Weights of a small GPT-style language model, trained from scratch on English Wikipedia.
Size: 15 layers, 2 heads of 32 (1 for keys and values), MLP 384 GELU, vocabulary 16384.
Each number is 128 + 32 x the weight over its row's rms, rounded and kept within 0 to 255. Layers, rows and columns count from 0. The size above them is the row's rms in percent of the matrix's.

# layer 8 MLP up, 384x96, rms 0.241, rows 45-76, columns 0-47
size [113  93 116 102 103 101  90 101  89 108 100  91 105  92  99 113 111 105  91  90  86  91  94  91  91  98  90 112 117  89  88  93]
[[133 150 166 154  85 128 105 118 125 112 144 173 139  74 116 131 149 153 141 132 107  49 188 117 106 140 152 153 136 154 149 132 148 124 162  64  96 134 103 159 120 127 136 164 124 140 132  77]
 [139 140 159 122  36  90 162 102 131 120 176 168 146 144 131 118  44  68 117 152 150 105 124 175 133 135 111 150 132 144 109  99 108  89 159 110 150 141 125 165 146 134 153 141 169 177 141 162]
 [177 147 221 120 164 138  91 155 178 167 130 152  79 133 160 136 129 117 113 149 168 166 154 136 107 136 133  98  70 116  96 133 114 152 150 147 111 181 150  72 151 182 124 139 211 157 144 127]
 [142  84 144 194 106 140 141 140 146 135 127 145 146 115 120 162 165 157 119 112 119 129 146 128 116  93 145 167 182 145  85  79  64 102 128 190  88  86 152 186 125 133 185 134 162  99 132 200]
 [121 102  82 109 144 116 125 126 132  82 100 179 148 105 127  90 148 143 182 149 110 144 128  88  71 141 175 127 125 148 171  57 161 167 154 180 168 113 128 128  65 141 173 107 101 138 160 191]
 [115  75 181 132 117 136 138 154  78 157 124 151  82 156 149 102 187 124 158 165 136 178 145 105  87 102  81 167  46  84 182  54  77 131 147  68 120 128 140  57  71 132 125  98 125 137 157 140]
 [158 176  96 147 150 151 109  92 106  95 143 100  85 223 112 163 107 111 121 169  86 139 131 110 134 129 109 221 110 100 119  78 159 118 135 172 126 187 128 117 111  85  86 163  94 112 119 118]
 [140 118 149 100 143  55 116  73 147  48 158 131 162  90 141 160 135 165  96 187 133 128 140  75 136 126 166 113 106 138 162 122 153 158 128 180 162  90 104 134  56  78  96 103 151 135 122 126]
 [ 89 119 106 106 135 169 122 106 130 122 143 124 128 124 108  91 135 132 158 155 103 118 153 102  36 108 146 137 117 182 148  92 204 118 188 125  44 102 122  65 121 134  89 120 201 133 118 101]
 [155 154 115 129 148 187  86  88  84 104 119 146 109  80  58 137 118 165  60 140 127 107 100 153  83  91 116 140 136 171  80 113 129 168 157 179  91 165 147 149 171 135  97 131 183 116 148 169]
 [169  90 174  94 153 121 117 130  92 111 123 102 155 137 183 174 159 118  85 121 145 139 138 109 109  55 140 126 159  64 116 129 158 149  98 144 108  71 127 112 201  80 139 127 123 124 117 123]
 [ 84  51 143 132 119  80 138 152 152 170 181 142 109  83 174 116  65 197  69 111 105 123 121 160 107 109 119  95 149 119 135 153 122 176 167  73 125  77 131 114 185 124 133 177 114  80 104  93]
 [154 137 162 137 218 101 123 112  76 124 152 104 122  84 148 137 169 113 134 172 137 156  96 164 108 118 123  92 108 153 133 138 108 141  96 135 120 106 138  88 213 137 111 104 110 104 163 145]
 [ 76 168 150  86  90 155  88 149 132  85 171 106 102  68  98 144 115 116 153 143 122 127 130  97 131  95 132 144 101 140 137  96 120 205 105 133 114 112 137 121 143 127 116 177 132 108 178 119]
 [185  96 130 155  82 131 116  98  85 151 156  69  79 161  93 122 161 108  85 109 129 174 113  73 136  74 159 132 115 154  87  79 162 136 129  83 157 115 192 136  82 160  42 110 141 131 114  91]
 [155 103 116 179  91 149  54 145 135  72 189 128 153  85 107 128  94 129 153 106 111 169 134 154 137  88 109 160 127 139 140 113 129 145 129 165 151 117 139  74 106 139  80 133  61 109 145 136]
 [124 136 134 153  35 128 158  90  98 138 124 154 135 129 125 130  62 129 115 157 161 236 138  90 150  77 198 172 106 127 130 100 122 112 127 174 163 133  88 124 130  60 153 142 125  92 190 150]
 [ 95 132 114 205 114 102 111 134  97 117 176  93 120 118 104 139  79 142  89 155  50 123 130 146  94 137 121 123  54 177 130 109 152 157 128  83 148 129 166  81 121 145 162 106 135 122 150 150]
 [100 135 160 187 146 151 169 105 152 177 132 198 137 117 179 111 110 168 142  93 110  72 152 107 138  96  95 173 111 119 114  88  97 148  53 145 149 179 109 144 131 123 139 171 161 114 181 132]
 [107 117 154 152 130 150 132 160 167 124  90 126 159 159 164 139 108 139 133 157 133 108  78 163 136 103 101  89 146  90 120  37 126 163 109  99 111 144  98 113  57 132 165 163 141 121 180 118]
 [156 102  95 202 129 122 101 143 119 146 119 164 183 143 127 114 154 202 182 150 107 169  91 159 112 132 140  84  99 108  82 138 117 110  67 157 115 147  99 134 130 127 120 149 156 103 133 154]
 [167 130 109 131  80 134 115 143 101 157  61 110  83 160 128 150 151 114 135 115  90  74 129 165 115  89 108 184 131 148 108 156  69 157 137 161 109 175  73 100 154 166  89 156 120 136 161 108]
 [ 82 111 135 120 119 142 136 146 121 143 132  90  99  96 118 178  91 151 129 136 165  98 146 129  95  58 120 117 114  93  99  72 147 173 159 132 117  82 162 145 133 161 157 144 117 104 171 174]
 [151 181 148 153  87  65 165 110 144  89 157 112 133 101  62 153  48 168 130 163 114 118 123 122 126 136  73 158 142 114 161  78 147 140 160 180 138 101  85 140 131  86 111 137 141 192 168 125]
 [160 115  96 152 124 196 118 124 118 164 168  91 176 137 171  94 129 156  85 182 150 137 117  84 140  95  97 214 139  74 144 112 184 148 156 118  78 138  93 134 146 118 146  94 118 115 171 143]
 [ 92  94 163 148 127 157 109  61 114 146 141 127  96 166 122 155 111 117  91 153  89 122 133  94 167 129 168 110 115 134 173 112 125 185 125 157 153 133 174 106 104 121  99 105 150 134 146 146]
 [146  73 111 187  78 183  85 111 133 143 141 116 104  98 170 151  76 181 196 132 144  65 128 106 112 150 126 153 112  84 126 140 159  79 163  98 114 131 123 187 106 160  75 166 163 116 118 145]
 [146 144 157 146 137 125 103 123 132 118  99 127 127 145 122 153 127  97 114 122 151  58 119 163 122 105 147 180 212 142 109 149 140 108 150 142 128 122 162 134 174 107 112 132 226 133 181 111]
 [102 121 147 135 108 117 152 157 144 109 121 133 100  91 129 122  62 113 171 137 151 112 185 110 152 147 140 137  90 105 164 111  74 142  77 192  69 106  98 106 129  71 148 140 130 102 115  85]
 [160  88 141 114 101 156 151 176 143 200  95 130 125 157 106  78 157 167  68 155 169 196 138 115 123 118 125 107 141 149 121 134 111 120 180 140 173 147 149 121 139 127  94 123 147 122 102 123]
 [154 110 145 109  84 111 153 111 127 111 106 146 129 140 145 131  76  53 137 122 122 118 140 152 144  69 110 120 142 135 132  73 149 121 156 138 163 180 155 114  92 144  91 112 162 117  71  69]
 [ 69  99 120 113  98 134 104 181 159 198 148 163 161 117 166 127 114 156 117 167 139  95 154 107  63 144 149 173 100  70 131 105 138 143 134 155 167  84 154 122 121 162  92 166 129  70 117 144]]
# layer 8 MLP down (transposed), 384x96, rms 0.32, rows 45-76, columns 0-47
size [101  92 111 104  96  98  84 101  98 106  99  94 104  98 100 108 102  96  91  97  97  98  92  94  87 102  97 123 109  95  93  98]
[[124 135 110 123  99 119  90 117 217 122 151  78 114  62 101 126  98 121 120 121 104 112 100 119 109 149  99 112  63 123 142 159 160  71 106  86 122  69 181 145 149 182 175 136 103 147 150 178]
 [131 151 156 126 119 123  79 139 124  38 109  37 131 133 109 130  29 138 101 147 122 140 132 120 158 186 167  73  94  79 106 116 141 104 163 181 127 124 121  90 114 148  80 115  90 122 112 109]
 [133 131 114 139 185 185  97 113  88 123 119  98 132 131 157 137 156  83 153  87 142 176 134  69 125 109 102 107 156  65 163 139  86 141 115 102 130 135 121 143 148 153 136  98 205 135  86 164]
 [142 113  96 155 160 138 129 153 113 143 145 118  45 115 132 121 112 134 150 132 188 149 122 136 103 152 103 180 216 144 166 151 136 167  82 114 147 112 128 159 126 193 154  99 157 135 158 147]
 [ 94  99 154 150 116 194 129  97 143 117 150 129 143 180 138 168 198 128 121 100 202 154 151 112 152  77  91  95 124 123  87 150 187 125 106 109 177 131 151 115 114 169 162 143 118 107 154 148]
 [137  47 126 163 154  99 140 111 100 166  92 125  96 153 101 147 156 173 149 107 230 118 137  58  80 106  74 144 162 144 129 156 149 143 165  81 160 103  90  41  87 125 135 102 134  67 169 122]
 [ 72 100 123  98 118 136 166  74  66 125  95 181 102  91 146 108 146 122 158 165 116 141 223  75 151 120  97 150 106 122 147 156 134 174 144 178 168 160 118 134 132  87 163 136 128 140 155 129]
 [132 120 130 131 150 220 172 154 125 128 138 119  71  48 151 127 196 130  71 174 123 128  98 115 128 121  84 108 151 108 102 142 116 120 129  66 110 102  98 150  92 116  81 179 137 151  90 132]
 [130 110  84 121 112 117  98 113 152 169 113 137  96 179 165 191 106 123  77 161 167 172 115  98 169 134 143 113 165 117  86 202  74 137  84 134 160 154 152 136 122 115 138 108  41  76  86 146]
 [114 116 169 177 134 166 154 135  96  97 171 110 177 166 138 106  74 124 190 123 133 132 166 173 117  84 119 103 155 186 149 160 116 107 153 154 145 101 134 116 111 135 121 155 186 161 112  80]
 [150  80 168 105 156 147  98 151 119 115 123 151 176 115 101 193 128 146 138 122  95  95 123 143 148 154 106 117  60 196  86 178 183 136 170 140 161 125 196 101  98 131 157  78  57 120 146 117]
 [111 121 120 142 123 100 166  97 153 105 125 151 105 123  62 143  81 106 139 151 103 141  92 152 138 124 119 171 171  44 195  87 127 163 132  98 102 156 157 117 119 137  69 130 180 171 111 148]
 [148 139 102 138 133 184 150 132 133 167 141 156 148 178  94 173 146 156 106 190 138 140 113 140 124 136 140 117 115 157  88 167 119  96 199 109 135  86  85 120 147 111 108  50 127 176  94 158]
 [ 63 166 132 145 110 104  77 197 161  80 104 117 186 182  78 138 160 143 138 124 148 147 119  96 132  77  89  79 155 122 113 134 150 111 158 142 146 117 122 148 159 142 151 118  85 154 145 123]
 [166  48 100 133 145 142 156 128 115 160 115 103 171 152 170  71 130 129 106 118 113 122 189 148 168  63 134 156 133 144 158 159 106 127  83 136 146 146 135 108 145 162 168 137 162 125 100 125]
 [227 142 134 120 113 148 131 135 139 130 142 134 125 108 147 148 140  98 134 130  77 161 129 110 145 183  94 141 122 142  74 161 148 126  74  77  89 123 124  76  86 136  90  94 103 158 121 133]
 [105 160  81 115 147 145 131 146 101 103 123  87 105 147 108 118 140  74 137 100 125 116 139 145 155 171 134 103  50 147 156 139 165 111 163  86 152  87  77  99 105 121 160  67 153 162 131 184]
 [109 126 114 108 108 180 117 139  74 164 187 109 183  91 131 107  99 131  92 147 131  96 181 128 144 101 128  93 133 124 163 211  35 137 117 146 129 103 152 137 108  80 148 111 143 130 187  63]
 [135 112 144 141 127 114 173 123  93 170 162  81 114 156  47 156 147 138 141 137 166  97 126  89 158 123 148 164 142 123 152 168 130  67 174 116 138 151 159 119 181 105 144  65 143 140 134  86]
 [107 129  94 172 105 140 182 175 157  79 103 126 116 125 202  90 112 166  72 181 128 114 128 187 145 149 165 161 204 155 180 152 114 164  95 159 121 138 140 159 168 141 159 137 185 163 160 126]
 [ 90  98 137 147 148 146 119 138 174 155 148 127  50 148  96 110  82 185  97  96 124 197 139 117 133 122  99 116 224 116 158 158 139 126 101 141 150 135 179 151 141 147 117 119 162  73 148 111]
 [148  90 133  85 155 170 151 130 150 130 188 103 122 122 123 137 177  61 159  88 146 142 133  75 141 115 154 114 159 103 142 142 148 105 133  84 145  38 109 103 104  95 124 118 148 101  77 126]
 [167 131 183  96 134 149 102 121  91 134  93  51  97 125 161 141  90  92 123 124 155 114 181 148 171  81 144  84 124  97 121  83 146  92 117 168 171 106 107 125 149 108  97  77 110 113 151  96]
 [ 98 121 122 117 208  99 107 135  61  98 105 109 142 146 151 141  82 108 109 132 161  77 163 148 117  90  99 135 172 115  97 143 138  83 185 145 172 125 168 138 144  84  87 154  89 102  98 142]
 [121 133 116 114 157 111  70 101 115 111 134  96 209 164 139 119 131 104  96  98 117 126 100 136 130 104 134 115  96 145 119 160  93 117 160  77 172  70  90 110 104  77  96 126  85  99 132 171]
 [ 96 116  91  92 151 114  97 137  96 170 155 131 137 121 103 123 138 115 145  99 160  80  62 112  98 110 105 174 130 101 114  64 167 155 131 101 140 140 141 131 130 150 162 138  92 108 136 157]
 [152 109  79 163 207 146 129 128 125  87 139  86 101 106 125 117 100 121 135  73 129 116 126 138 101  84 146 123  68 109 105 182 138  92 157  85 113 109 121 179 104 148 100 116 121  87 104 104]
 [ 98 212  89 155 127 159 126 170 168 144 124 141 111 173  56 188 135 117  97 167 158 105 112 188 116  85 137 118 221 147 111 149  85  86 149 113 122  87 128 129 129 163  90 134 165 106 131 118]
 [116 163 155 154  50 122 192 116 111 129 116 146  99 132 154 130 176  85 135 172 100 146 165  73 167 111  99  95 113  99 124  77  89  77 191 120 104  92 101 143  87  64 156 110 120 106 144 150]
 [186 133 155 106  94 154 133 185 139  94 161  64 117 132  70  94 146 152 112 151 198 135 120  87 131 135 137 109 113 124 120 140  71 138 163 137 166 185 136 185 113 115 115  93 133  99  88 170]
 [130 203 102 103 136 162 155  96 109 112  86  74 112  81  92 193  89 132 142  95 164 113  82 117 152 157 148 133 127 140 147 123 116 113 145 141  86 127 158 121  97 109 115  85 159 159 133  67]
 [161 180 151 176 147 169  84 147  74 160 138 110 115  94  50 159 158 135 176 147 111 153 101 149 106 163 106  89  84 118 139 108 146 125 133  80 135 194 162 132 132 157 161  73 192  84  45 147]]